python train.py --n_layer=9 --d_model=128 --n_kv_head=4 --d_mlp=512 --batch_tokens=8192
Each number is 500 + 25 x the weight over the matrix's rms, rounded and kept within 0 to 999. Layers, rows and columns count from 0. Numbers have three digits each.

# q: layer 6 attention query, 128x128, rms 0.0925, rows 0-63, columns 0-63
# k: layer 6 attention key, 128x128, rms 0.0913, rows 0-63, columns 0-63
# v: layer 6 attention value, 128x128, rms 0.0753, rows 0-35, columns 0-63
# o: layer 6 attention output (transposed), 128x128, rms 0.0726, rows 0-35, columns 0-63
q0:495492521526445505464514497506513525492503484475511544454479528463485512501514518475482509502482533490486519480484503498507504460501502514471473506492503446500511471502504513528485509503481489
k0:533520540498486485501513511543529462490529535492477497456467504511483516509478476465486481504522488494504509496488485512461504499500476504473501510476530504487487492530478476515502508498514548
q1:492518493514498534474492475474476494492467503521496527490492505484491526486508499473533529486487482517474495483489493495505512454513502526506486483548514493506495490510486505519519505510494510
k1:497540494519492500483487503503495487498487510504504483502502455488507516514507497485510475480482517528506485495510491522464529493514505471539536470495522515497507507498488453484503546469466519
q2:485514503504480495515508507503510492513511474478522421506494475527472519515520506527501552501511478527517509517517491515502519497480507494503503518475494485461493498506517492487515536498503516
k2:453529486484501472508488513456505518495486497456517518534471513484483506490498513547497522476505485510481504516527493509510514456491513495514529482471481509500520508529505488506517510483508461
q3:486499479480503516513497482534501467483508498511495532477501506512516504497482512496544512477513522495507474459521480498498507479501506545477493498518483524513468493496461547528524511507499511
k3:522507484495487544470480493520476470503514472508504498468513482480531525505503516466537479493488481498489517479494513542500487544504481523489470535522514477493476488482526497524476509521483484
q4:488519481471496492509441536480518469469486523502452550511493542526506487517460510500488491490533489487483547500482474506499492485484511516528484465523476506485485539532462497502492483477543461
k4:546507477470501451500466492476506529479497495493515499526493498569529490524505486479469508484481541491515528529506488534491490476493535531525478474480460522497481498495443501492516487465474473
q5:520477507416490477471518536512502512507516490541502506495515527505503488507471486507487491519516541514483537467504485454479470525498457503490487485520511486475509504490483465492486485533518481
k5:517441499447490490493534481502505520498505453517506512495517547508520476475517451488486505517520549503537511474514512464499490507526467473481446460515513499479500506488494503492491502549499495
q6:520490495488526500478504531507477494464532476479475489525521527510510512519520485481481470507512522523487524489507491485491498511492506513520507499517489478465480510489480488495494506477477479
k6:531462489465505500491505509514526524499478483477521496521510521519522505499503481505475520507489506496503495474504524471508492486519518511499436448504440502474458507483509498494512501496504452
q7:487492468479502467511483492446499480513488494522500485530480474531511480513507523540483525520517498513482493519495533525486495507492504479509524518487510523496526543538514500486495481480524509
k7:479526495520527445518484474471491525481505491505517500535501527520455437513515500496528512465486525479504495504498491532506475498477490491515499488510500507533539506534475527491478467516454517
q8:508479469478536498500529517477473491480511489446490450531495470505494508497484499506496487496495506493489489489511494505521476514505502469514505521505513500514464526511524523496504486493494520
k8:479487488503508495505515512488483517477520485493496513548526539466494501513545535541518530521496492488469491485507520485532486525507507489486452459510490500503475510502524504520490474471474486
q9:502486460522568507493523513465456498504489511473512512515509468498515501511520496508506512521479477531502494516504492507528504494507501494512507519515524513484530518492514501472501494481496454
k9:457523488506534484499518512472510518491471503480520518529520480484491495521503524532482494500486532486506494495499509486486512492518494460506476486504501515492532469464476519507503510496464482
q10:437459514504474484524515527502515482491496474512539520474497489471503510511519521502516514529470520532511485516504482483513486511455498499439522496496517489519521522515502466512473490530516485
k10:507512520536512471519508478529479449523531502540514505489497505512486462503447511483531491478528500481512502482536491512455472495483441499448506550477508458497531479560497511487489485529486524
q11:505517552508474522519506497543522487487519555526524499452532464515492517450503529498508501489493488530560500486497458497515515531508511483465516493483524468506513480458502497509452527508502480
k11:499547525501453529521529509486497516539471519501489517431496462514523525469461570536489478509523472496526516505501516507475493497494465483485563548485512481503524476460501492494527506515531476
q12:504487521502464499462515502506465490495482475530471546484490561509521534509509489494510519508474541477472499467481502475455506469476477503491512495520514479533504489511487496534492442522481504
k12:533468536483488488484489498568488463496538502516515482470524512510507488493518420490542485500486513499471513473519494504466500494508456502473494468500530515497492501522491465495423507524481510
q13:513490523521494489472499474535454534505476502501489541491498517465488488496466497482496493466504504470521504477484506484496533481511484499486501454532480492525491493507480506528501494499484498
k13:540485519474473536485501498501529514509494494501475479475515477502514514473532469457510474485507471526507515475489515509483518502509494511485478503525500493509500498465501488500497522531529511
q14:496503508468530486498504510502471529507475487462504485507484492505486481478460521517473487485489520468483513528535503509472485518502459507510480490483494500489523495497496487469530504513512518
k14:480477514500523506474531493478512523497509520482476505551503510525512478505541508471478492523504492512528478494504513464533504533504505506516480482526513479493482500469495509512486482490521542
q15:504499507519525504496474493470505505516486534519534525496498455523526496490529508504517523491494479496523505497512506525487519481538491512498505495523522535465535497489492517476519493487508492
k15:474555514562514519492495506463509497520458520510498496487505471509520473514504506482482459468493510492533500495488497491469509503516493484536515528508520497508517487475465504469491519526471551
q16:490526482473501482499485486508500512514478518500477532528506500499491458521486520493492472467542482465499495492458525498552528476513536481529474452534458488500502519516492514523501530457497482
k16:506534493455487495496509492451520510488526484471464496495470469490501503469498503484496492468502516522503489540471499566517519496521515516533493491516485508523503530475513474510517469462483513
q17:513507487476465496512521468531462474485473468483508481488490499499492507497504519469516481486513508517519479497504483489510502526482501525510467492482477471510453473468505501538478525515502496
k17:516482476459470532483519477516507497484521484495508496491469485512481531493506534455485502539487466515497462501500530484521493512503508506496503488480509514492498532467569456523514523480541487
q18:479495522517438518491510479509489509479506507508507536481491544479509520508517478460454470507488511480489502466462529462487482504511489519510489481500508484530503473530511515519507520499486461
k18:554466523525473485493500486525534459497518501506497514453475475485455508484457444482503489535504521510487503518503494487485516512490496509524516494486524513496483495538517445487495492461518516
q19:486503521563495505497513484477462533495488478486469510487496512525473523504486483497479497482506459490469501531482486502537516498483500463506508508521490484519525512516493485532509511496504480
k19:462498493504500450505523505477532498513514515458502508537486460460500505459517476497481516488480501516493470546531469505483533452511510473545540482477494523503514483518482490493534495486498474
q20:490498519486440507488531494522509517514506456512519481511478508489462529483533531526481514471516495512489489477493502496477503496497500500497491491515498468510491494518504497524484507517481537
k20:483507521468487478491529505496525508505517479510497498488467507451457512457476479493515510475515480528496489496529495514492523516493476474520517441476534518513502538529519474485487524498501519
q21:524515509507495508499485494514464529535488531512534472491504500499484515425496508468465461514472493508517479468544500452512471560539509454491517474512497512508484513500517504488486474481496469
k21:498494525532487498501502511482529512507480517511519503496507482506483499478515532527459480524480532525498489466526529460503514511501502485541557452533493486496491506482490494512522519488531466
q22:501508485495459502512462487478545464490493504504539456489463494516513533514524519473489483514495486527495486515508511525478483519486494516497498517473492503464480496537514483470536533504561498
k22:495502492557509486509458478501484478483507497509539506505494526519468485548463523498487483510500509490530478496518484513482495497462527502531547503486499495481501521542498458504526498477495498
q23:491513533518464514489507471480501539491464497508509488471503519460465496473500492495493520476523513491476512511491476480464461485493482486497485498524478492506489494469509509528541516535499542
k23:463514507508493479506530488501491475501527505490484488525471485497493516489501488467501510514483485544527464500519512496517532476503479490522516472472551488498511523542490460489535513485517536
q24:505506522464466513461520511483500529517506486489519510537486501490488530559518528491478501499496505485486515484487528501482490451507479529521485493527531481490491494538515522506489481485494513
k24:493516528487498472501505501495523495466513494498497508516482523507468477493492458491515492483527523504480514490487485523468513509508485481505496439486539528499496537515507475488482499463458567
q25:486489518518494494514504537513510538482528498482489509483505530495493508506460479501483493507476513463493518526517481500512493520472523492488525525483474494519513523517486491488477476483493502
k25:521476502508499490513494520518491501498500513491491507518495507533515487502487502529491522503509482469486529528510472479478478478483486521448508541498466481493502465531479531485500475506517497
q26:494503515501488517511490488527538492471493509513471538470496542507506504495500494473516498507498539469489499485490502487471482494487496536478499494499460499540485482512479508506512489490489523
k26:538479500514492505482477509542475461517508496532491496462497503515524491506488486471518490504498474477486509478504489515497466517486472536482498531517508498490488491514513501508476504492511509
q27:482473455500508509526499538475511489515523495484505458514505497518486520508525501524490536524480479531493508512526477502521493525482525501520504545471513478468509526517532499467503507512502494
k27:462493496498524452496491524473493527489482505456542512523476524495479497499486511563501530496487528480482503514527490498521501479479518493517510485472480506507513480537514511506533507477496468
q28:512512497472473546494538473524475507499523474451500520487483519499488526489487511467513474480482514516509506457520461482463519514530462509511479499492524490490453472466493526507486523519509500
k28:518501512487488545454524486520527524478503493504487497484507499497502538513500514498474471528504489553503491489493539482508500509512514515519489487485523498451465513457523473519545519492535487
q29:452515486506485490505549521527492492502501466454512482503493472463471494513531540519514535466486502534536481513511481523516526507483522518494492512477525472503479460461500501507482533522463488
k29:485531490462519522491527512507489496495509514479465517503478488489494517497451534496521516508517450519489498534506509513499501494489495528454478560470489494503493480506520501521522506505515506
q30:497516461489530526521535514447491492466481489470505487497503507522502516488499513493529509524484521541501486498536465511495475526512488492507486531490513533487476512487518507473493482483481515
k30:450502493523536496507527515516461538491498496507524523529528508494488501542523531491483508510473508501485488472506517477499453530498497505480477475506481487483487510527488531513500499476476475
q31:481504468459501476520471530517552460498519497507502473508500503532504490552500508539503519498538527488515506534507516541482515492503504524481512512471488503500515533510506508479515508503504537
k31:529476474475504489514485498496470502496497481509508495511517538526517494520506514504517511485532485474493518498488490538528458504480492535468473529506471483493486506524530536519472494510477516
v0:523571517514492467497498510498496511513524528496479497502489487505509499487446517517488479564528514490503497511475491502533523504483500475504509521493499438478495454473511513512525502543525502
o0:514477480467470497483508473476507494485504477471489493522511502505508515487503493471497527442524513539517501470515517520467476506514510518544498473497504512521470516493508495512483484487539532
v1:519529518483509486476497533487483476502521462462461522489488497507495511514458511516500500530520522499472521494500457461493495491475504505513490492497526452496501480518471487469489498514530517
o1:546532501531474475527502485520541489462520499464512479521515475499508496481477479483472493479524532525520489463495509505492496482488518506488521514514474510501499508447516519505502487497548520
v2:505468513494512492497483473506526496537489465500468453476527521504498494480541495517504451504477496520492537481519500518467496499513470484504459467516459521556507476491458516503487500494492508
o2:517551538501508482503474530503481482520509530498515493515494522484480489516458524555526516523492476492491482523495508489546490485504501471510509494492485537434464502545516475508503504488500528
v3:488466509508523500529500520512469516467456489475481476477454488525502520504506482509501504484512503494496454494523453478495475494498515525518541482484503550544487524560481516484477508534514491
o3:481521491477525491529491511477501484457523534537485519496489499498514522531489494481520495463513441499486522471524481509522510450496511510465515534479483478520525482475500515521504517504489469
v4:527557484474491480509470516496471525494492527506557559509464495501494512497451490491497511572504487444535515490487470502495476497505460473511518543516499499480526496480522520524535459485472471
o4:469486464485496510469519464530461532515485519508455498493474518544500512466515502464483498448537497534484504500477494536442490503505514516538474456529516473529494506512505493509514537507463500
v5:507491480480509477491520541494478500516514496522497541514524501485501509487475448506517533507481489474483504510503472490452455523482469503466476507521511465522525526492518516484507513505496492
o5:510509479486484487512472459526519501512504482452505521467482490533491505479523525476494486515519478520540509495459497483527489491528485487486509490503479518499497521486508525521462490498471520
v6:512481504524498521484491471498544510499491489509513509500504491500484483497503508519506495498498508530540463498546528494509525519458545496480497485520479515448478458496519481526533501506537520
o6:506486511475492495501491498518505480512514483503468500490512522451524492491518506511506511510495596483468511502503508475516519510485484483482493508481510488481502502487484487501499504513500537
v7:494468490543509505516526533505507517475506480506495502459510522485485481494455490478491524529545482488491492480505551514483473504499497499454500523538482479519504505521483475527495525520514497
o7:491492491495496502499457501482497506513502502486495482492478514493505524543539472542498500476486484476485512551541508497517493500510530512530469453496494521471495522516497483516527489466475511
v8:499531519481484508513496485491470552507523523484542510523484467478497500478525500438516536495499503477503491523466481488531508516517489488529516508498522508481493508472540514503454474505518494
o8:467484475464474489490514517489499541507475512497480496505534507505494482494498512508488500512483538498495486494475529545466493509517506539488498498518510464525510512541450495484523511500504461
v9:521459479536503482516526516514474490481484463507477444465524480511480503489503491512479491480528491500495518520500486509480487487519513523524504517467500515518524543531464446430516553466472465
o9:479489466506530505512473496486518468466535496495524523538484481478487511511500513508534501487471472519514499510525459475541489503493497518472507515508502527526531485457545535514475468514457512
v10:463474526508514522491511553494515516468465523490463511486489509509471494499486508524486478506516514515489530490499504526530517501510487487489504512497546482528505536549491509493457501462488480
o10:522510509545488490494493471501507514520509486475498473546495507489504514538498483492523524491513471486510480497532498475506518508510486523492507504499488540473517485474492495487504493493550514
v11:500495526556513489495508501512465464483477499489513487531496465483503516528478478511497481526497511499473516500483478520479501472503466502530534496506507465496488491546493541517477510473475482
o11:525520502508475504515507497522541496476527484480468489511509493544491517493465506490497508500501502512518511484499505481464519490501538512469481506497528519513532515448524467499514489482527490
v12:484532483494503486497496523481494513480483537474561499468494507485504497519459485492505538538534493530494510531501486501508501501505560510496482515515538495477513540458485497443551481489504494
o12:535460484520479494505515480514493507513499523501513502501517489515494506508505462496486485491535495510484510478450480520477491488481480506543510488527464495534484513513510496483470487505498497
v13:515478540503495492510481487501494467517507480527482526511521460519530488502512509503485493541470503481483475502532505480508517481510505507500537501463471499483465511463512503485452531530493478
o13:499509506461525492497492548458526487459496498496524508471501490506481518524491517509501525471509532507530483512507507508501531470527489508493512483486550447500533483554508525514537504497508485
v14:465483531489498502505509517512526516490502468478525502548489478498488510500488494511465502493493512504516507487488507497530476483515538471544540516492547515508489507524481493478489481480504469
o14:476487504480540471507504496506498524484492521529455490491501500493480494510515499474503538502534499490493454502507491522503513508522495556452491537504479487526510479517517520475557521478499451
v15:493502494528483522535526523499503505509491548499510460524522458479465489470500496497512543480525496517504489513507492516517501499484519508526502478532509472473493498479501533482501517524552497
o15:505459499483467493502503488498510492502493458459479502504497513500513506517516484517506504535479527486487503487499505491489506506489488537460513532490518508557513533485473483491465459509504520
v16:509482492464507512499495512506527503531505499520487516537513473527533481476520461521491525506456490526524466490519486474513482463454520505524487501504479503480477479472562478501502480537501517
o16:488499514472502511537486496517505511510489492495484529463479513463487507493492566467489512514498543524499492495470491502499516531504473459440514500480506462486486476517469514489479497514471532
v17:495513480507508494506488529496447504491465494508502492501496487507565512495500467497488516541518498527523466522464468472538506487467551517503508501472466505448508544479573476494519523498522503
o17:503463459466481518529519483487520499461516493479478537489495486475481527508518518463487504470505520541493546504483479499496494531516487510478495548502524482552508482490461532483461460536465506
v18:502470471530504480513492500511468501514524501497517557485503526508476471515515488504521472488519485485515485486496470517502503504510484498483483533530523532489497500523464484511520507482482506
o18:500527499495509539484497514486470494482473523540501492460462491501516499493532494481530483488484442490489527528496489499497484469512522525538485514524464487491513498505497522521509523503465502
v19:502508538528498491503514500501491471471493495514514457510493490481483490513517522478505434520535504530490526500494497510515478498512517517530528468520490469472515491509455482533497470453510474
o19:534506494521479500519493528499499468506505473475469509539501498507492516528460487527482507502502494499491493479502509507508503513499540493538475535499527529530513498497525502473511485493518529
v20:487497525450513518511503532484530513460494461466459531484505493529503525512491502488481474491468519472471511508481508470486498487516459477478556508504490467507495525522526499500479495496472473
o20:476499485505546501491475477496485503487488529530495472502479486517500501488498517470479514450561469510555474489511496536517501492516497512521497492490559480483520465477515540510522521494535466
v21:505488499484501525495500509476530529509481533513484499485462504494534503500531486513492532483496506521513477531530508507504508476481555530496501471489502504459431505481516500479472506567531503
o21:493497519490506481520509482490513504503519508491498503483509489471496500477504500516489505492500522474471505468503522522516527484464436480464515514467533468512517476522497482531498501507498513
v22:497502506531497498514496525515497503501479534483505448518493484496481519496501501486493500484491504474501524471460457540499466473517468459522519507510535471518502494500499550515508494487502507
o22:486512497507478488480482476522493539496516525489474482519515495523498522505481510513514522514468513487517506488481512515488495505513525547483510494506495539494476500469500470489496494459528509
v23:478482516492508514486524571497525542472499544476482516495491515489488510467469493472503518521505498482517515507476509474511467497512473491522521539503537468506540530500506534472476484495499483
o23:494493489513489473497488459535471503501490493472497487502492487526482522533518492454519497493535478492511459479495484543504518507523488543497508468525480504494506481508498512513515516492519479
v24:500493497490518506487501501494500513515488506503453511495476523515507515481533502525496534488439492516495460497527481491484474496475455541506497482517479500527474509503527508518446522535479506
o24:471553513473508525510480490494502508508509523512497500472487509487517508486496522485514473476502483462496496502508493498507521464482491460463520517477526495467501480487490498528492513511495511
v25:510498529540483520507498469499494478522501491533503469493527489481468478528528515520496471462532507511501478502546517502507521512481538556499512454477505508478488505533498477541513514509514483
o25:512478508505490512510518542471518471495501466479484524514491510482509523521499488557504498527478526497482519493530503454518492486491505480491479556480509497518515494481489507487509471523509509
v26:502496488447502538528474470504507465491477534501494519544513510528499501504488492470507503552491506500490534457474476483503527499472488478500482511521471458516478504462512518487531500484478529
o26:525495499511489463492519469488489538522490517500487499479493498485508520470500491537496543487510504539528512540470505536497505512503530459527517466488500508493485529504526499497440485529508508
v27:521501485483499488501467498496513493537494451522525494501494499470481505480537500485478525465482503502473505564539469522509490509495482512496494493521499535469494493496518516513490503490514501
o27:495508520495505516527498495496502500499483501536470514483504503522556474487511509537491508507500533490489475479473502478497507475488515489507503502504516480492490477528491479494522509547457506
v28:513499509485503490525506496505497529521516517477479431511504494498518472476504506501502504499523496527482505522504527490495521506529507496487467507495500546512505510512500510533464504542522511
o28:470478483477517515461512513464477482509461497527541502529497518449501497533514503505530511515489489471499503487521507476506477506527503507506523520491482504496504500522451467481508522499503496
v29:496503513506519505528489481492506480454461491491536450486439477516518519513555508484490515510477498510467466488491465506494499510496514511509540463476518533527475527480491525524528465527511527
o29:492498500474529499507495515466473502493532541554463530479507494512493519495461475496504479475521467507510527483514488510492493476513513480506511555482497484543495467502512508472504525504510462
v30:517463468458494505497491503505507517551473524512508436534503530502516480477512508508487513499490502509528505491523505560564482481492515501521471524521521535484470450474502496462508505518514494
o30:474546518519495505498501472499493538543479526522516514501535492485490488487518500517520527491462520479449475493504487500477512512468479484474511499506469527505488500524490489501480496525462553
v31:507479474486514483514476493508501515523502527527474485518545510509504483480530492536519496499480494488504487493508515532517526475482545496466448497517485508500469460499550510482476515545491505
o31:501495506499467527495469505479515519546492490499525502486518535480504489493500535502502518494440492486515510497501489483509496533503480464498500497452517482478486486516467488519468488480521544
q32:502548499458478489542448486483540522505485493557494450464458480526470505539510499502431516496527457443461417524520536545501473480493544516479515517568497478543511483470488479449527499499512534
k32:452530482486520485466504493484522460547528559502505506500523488453495496520547493518494508528506431485515487502524510508539474466485553446512559522468494427532562585482512429493537550460482502
q33:502505549515461551516536494491504508523478497554477488462502471494523535440472531508478429519499530504520481518540514472493494485516530502517575480484517471496474503489564463506448498496531505
k33:478512574535474528502490478517519513488506516546492474444535544512493519480431486526515449527512525493539435489519509489497519499524513499498507493516504505540480555453543499461482476465528532
q34:505521509483492505438563430516494508554529489488498524538495467498524541435486478512520491448459458505489507529496464469481445520498491504474545472507472480528508518477531513519515470493491520
k34:530581558537490545449495496482486523509467499468483486459482437473484521448449512500514496497532464506530548480496507484506524542516470434515553471456517498539502474505526505504483471496497524
q35:462455504577521523524518498486532553536481531471484511540498477490511536501501499519475509510498476491466496520511490507499534464551549531532484452502449515512481480525532520494510472459471478
k35:527470484511488515487501531469540533503480478479466520498542424444511549490495507520520456512533458521486540503468531478516488517528532492508496489538455508484471473518534486482517505413474539
q36:542472552537474507500473473508512450516454487525525534507539541531488543484499478438474525502471473498510527491514503517458454509545545473493484514520568508504515501547496539518479484475506484
k36:519500490543454514520454502491525514556476473508534489502501511524452521502516510484520469508481478518505525462486537456479566455494529535511516533534519484485502526507439493476540500471540478
q37:466521473491516546516491566482491544517479511516546528487466552531467552524474477508506550463476481475478507469561467478452514509474514558475545506527484489561501534491489551540471491519490506
k37:487541541515521477469474510512500518434539529498518524500531506461496498498548535468533535518518485523498483531516509595528459491508461493482498533547458476428501478505496540520457503502508501
q38:473532469478477497562495483487559476491513507456478528511487534563571543469552490472524483540479485514496529467502490527523495509542511509495493527464495495523504521523454513421514497476468526
k38:520527517525527475543458502507524525507456517470511506451465521547486478496538511528473491486458504484553477439505523501469466519477532577520555512468468534479506485565471506474497474497498509
q39:509477524488477476504507461527472500503535469492461492552491528540534550556474443490470478539480488497508523561442486473503492489544536478472546523448473513477560518497500532455498445534537486
k39:500460555538539544532473502496519553446500504507485484459515512540493487505468463547448491461499501506505494483514492432536538515498512507530482500489487529464549488508485513459460518550495440
q40:465488510520504539496499523488558526562491516415483518522470476496515542471484529496452541481501467448489484499516487512535505492491495506527474517463485529550492474500473495505546494503447489
k40:472498508565519509502535491492466533503526523436505524502480470495529481499519495466529506516501502524537495508517479522539496518487522558493470559499530562476486403529484499456545468480456514
q41:496502461468520501468515502531519509482515491475517511515527498515488468511505520473544489492501530464527544482460460493552468524555519467513468487474469495488524512469430559503516488446468517
k41:529510514491526499467493512488446531484471476481527521505510486517503514491470527478453532502489556507533529462482483518514473503545491568522471455511504526486490444521532521527468508467504473
q42:519495480450502496495474521488501491515518487453470539531450529462512520542498559459493517456511484473460479538560507547505494505489453574570487526526475494501443466505557476524531529452503471
k42:531539487469491564495524483504496462468526459478444526509461533463500481524582502443525476510499503474509478563476492566482531495498507530499439495508537540492514523515458519521518494402435512
q43:586511497445500469473483438508498425507513429498462505524473533552473510550517520545480454497519494498465572544476493490510483514447489499479519502525487508523498449511502539577510442446455573
k43:537532447500490557495530505514521515469503494483562495518488531477463543492487488521538526529485522509482491473509462511528524501520489520476479467495559519502452523483512523485464464505488476
q44:497567492531520519540491506440448518479476504517475478534540482485502487428497509521567489489494509488513538486491511504479470497487462499566497485484487475535455503510544512525470474471489491
k44:501534517509548484491514476507493482460473482514452521514441530530531487518504479511528521487503490486540459501487517521439470517517485524504539519487508525544455516540497507497471443490525586
q45:538525469484527479531472457499489538489485553487475484505494508529512439545478536473521458503538454496559527546474486505488524517569556522476500511521412544496507509436533515499500575495577514
k45:501542469486532525493529463497537520453425481555501546481514486484519495552466557474484450499492465493566501515469521457499468531515488519515499583516449498445527562481528510502468560519472520
q46:484559493446482524490493440529483468481500506466488515503559485458515508499522503515485501480544515509530482498481471499493578477495482473540478466459510537470494523488519490545493518481519485
k46:489550482429441510477531525477490512536490454482479469460498511491478472484461519509414501446539507523499502533476527541536525494459470445501461470501513520493556522537523498500496517522500496
q47:553489491508516496483540460517458471484483471504499498490492486564509458513524483536467475525518467480504483548503502434509561516480463506437530518528491481459538514492489519495497515496492491
k47:545518478516487511529472502496536519510496500463525484509520507439484474450490511497492449468499479468476529524503428538479524528512505456523551487524498456461526510432516541509526520587538480
q48:481529518451508468541497470487505509520499458480483543421478492518518465434519528477462436514467543500529498481530511500561525497469477476546486480505478510533479474485426474512521514498526552
k48:478533509518478480472541486519477453557483542515562509437506555506495481497452468486435484589452514457555462494520487505496481507504495471526490492470563489501485521547520487494518515476500534
q49:515457463476528526452545473507469422495508502511468508508469469521519508535491525500519524531484501480494492461457494451453525507516477553506533491522507550476476492486471493495509446518523503
k49:522486467482492518459498519516439477455511496491463475492537492499548510485484472487482451531475524524467509508497453483539511519515491558494430505533566502552495445455520506499432528575543517
q50:509485468492524501515578508514530535521509549480579516428518501458448531522462504444482476489479528522530480467587496481497515590519526552456482486541509540462463516472498539417534477533515486
k50:502503512516468494503493512507439521476503489487533523453570488511485499519503530470475469531476553477517510442499491468506520510518490441506494497550505469461492484539465571536513531449545559
q51:509517511497535489510494543539515508441471505535510469462522535469509486480506471486530500455491543470482511489514544522490516492472496491493461468558488449531456481488509507544462486545483501
k51:557493525460473468492509483513443485518543439515493497502555543479472495555544478461527492500509595500496509483494491513475510512514518479479521473552519497465439528522482506513468514484537506
q52:504477488478496467484494460481486461529506462487492468482521495504539477487507483491525507482435550488493475477460554498560499475536547517557425488481557504527449472467470505446529513562473515
k52:530473501484483460488502495506414441505522487501463505492536513515490529566507475530515460539490546472537465494514441485456528469506511530535485470497509521487488523505518482484540537474534577
q53:513500544502523512465546509478585520484496506512511467445557529494503534499477491520522491487500479509524518440474545535488522511482486504466483530545558494515540479486489497521498472521506507
k53:502495494447467469495531497500486539564489475501517525468574512493516527470488422471563492513471506504481540511491503479498486453499521451478527588517542465528493465559460443526540492516531503
q54:521426567492493474523559466470531483467560486483543489476481545523549497530543493454484412487475509507471483469514493456538454531511488499510538476534521497504466481542431513529497499527534489
k54:562456529515489483513468514528493455570470481500532504464468502481497533465515468521545485521401485473555550487516517489453545534533518466505577500435475484533488479533496532513477550500511484
q55:490498483474500545506520516551546451510500517514512508499492494478519504489516538496511502495560552467487500490538459479470482494561496520469523461499522497528472519420499490433487515506477513
k55:516522504464501527462501491527481500455490504511491485458514518489493509496546560490466463524516591520524434465511496506513506496516511504462476444555472534458509487456541503487438501508490527
q56:510493513530523513543556462441465475520521470559500514516592537474454522535526502463491527487567517502522497475483544501560542485545466492540510518461546515504480457524484541529492446503451482
k56:495445503490536506516509530517506462519482474527461502462513546487520511494523424490523466478504484482453473453461530529513481423523480496559514498497478548500507509520526536486520510514538503
q57:506507488495478482473543497481527497475464458482518484504547506495474529520506508444464516486523535519544475519495485489469467450452507527498521565483542495498517429463430452518513521524481509
k57:499494475450509491554497482530474480486502549501482507497479498534501489571482483486533514511491557508546480464479498483482508481497486510454510503528500566501506509473486447467491487504493453
q58:496516481468522522538526499466465494488495540495513548467497527490520517496513555495514459530469482545499484507501504514503505521557455469512474497516503511433427550524520462481485490479546496
k58:470504497488469519501495509509504487512467499522484499464505499534513510484497515485499461535482419491471503525494529487464468520495520505514500510425466483515478496503490496542534514508490504
q59:522457513544462480473526486457545538507494492481487474491518480455571501511477500548551486435515523508507502525531517526490513525482516491478494533513522528499496500526498491534504499519515461
k59:485507524529530476532507488513530501508550470477514510517457499536486513536463472478550506413464522450515504574486478482518475475492437471511523528469525501551518531611497506490530430509502544
q60:457516536486528503513500515539439510512457511542536510510427512487478464536481476399465563514494482482521469491513492492512434498498476478499498503470471487591532471456507496521485520505548513
k60:443487477567515507490484449511481445490500540519518538517465473467485489454565506448458507545516478544527490454511553471504493562495488492489527515503525507463479517486471490469538565522496426
q61:495461514572513487547452459535480403520508524561497495499511430484519462467504460446516449520540503548461494512588487517510478560503514523471515484489494517525443485486533455454484456501539537
k61:508486460554532504526540480498482473508511513528489473521483495480412490476510565550497472512502513510496438450553561450520517518492454489471524475536504486500475534450494562464478466492614478
q62:466488527463512498531503500528504472486569529522470469509514556458508519528528504533543452440479498566515470462497549512523523532509508503489538482479517494538502477495479462520458513553500528
k62:544452515456497463492495509494481497537510472503497505469568507478496508458508443565560488501527529535469482477526486494524499488489469490452531525498473496483481483512528521492465518539490417
q63:476489511548449503521533538515498530449441497505444498492502479495537514541481496489507479482466535526523498557475475466455515483470553472512506516479463520438492529551502459533496513464532459
k63:504485512510502493540455494508527483484520469504521466541444511563515476536439440490472493458518529512512516553487487461505502523464504556458493504533493523529506536565498455481489478506500416
v32:472467520529518505504547534498504453459531498557535510511478510474496493500522526508529543491461501520511508472427570528448528494494552503534515505456578407519626537469439478511436522446466503
o32:471486530456490473451513477455455474519516515530536468472530499530493575507535441444521454541483486441469518454525492558514490512531502513516447519482424449448442491499487483480542493537564522
v33:516495520488507532487523532491548500480509554492483553468494475515460515527493526469523492560473492501527501499525518456566449538463489484503500455487449532511535558452485462477474475417562466
o33:535466463539517477510550523500488468499452466466518531442551533461511462490536431567461518439517542443539516474494514563463495496474504460537475531538525502473506486543538482497508482500516503
v34:493502492515497562543520526456496503457518468474530478488463522509523506506522513519520495503478507551459492475514507503482498528484521476500491500466478539490466505512480495446498520500468513
o34:531517516504483472463505444509528503527458526520482501536526460509465491511463508453440552486492483482488472513478514532504508518469506489478528483477506474467530472493509559508498514528547500
v35:491539441501487532528540497508532537520453539466532470513435518544538467466534544489503533479483487514507496501544483495521517480467515493496517495516454468556511464473464476504565497537533541
o35:468448537528582430485476521462467493473509455497540466530563465534543531519507474490524564445550478467511448523512477488463518453520465481507525503541510553542514503478541529538460463481496485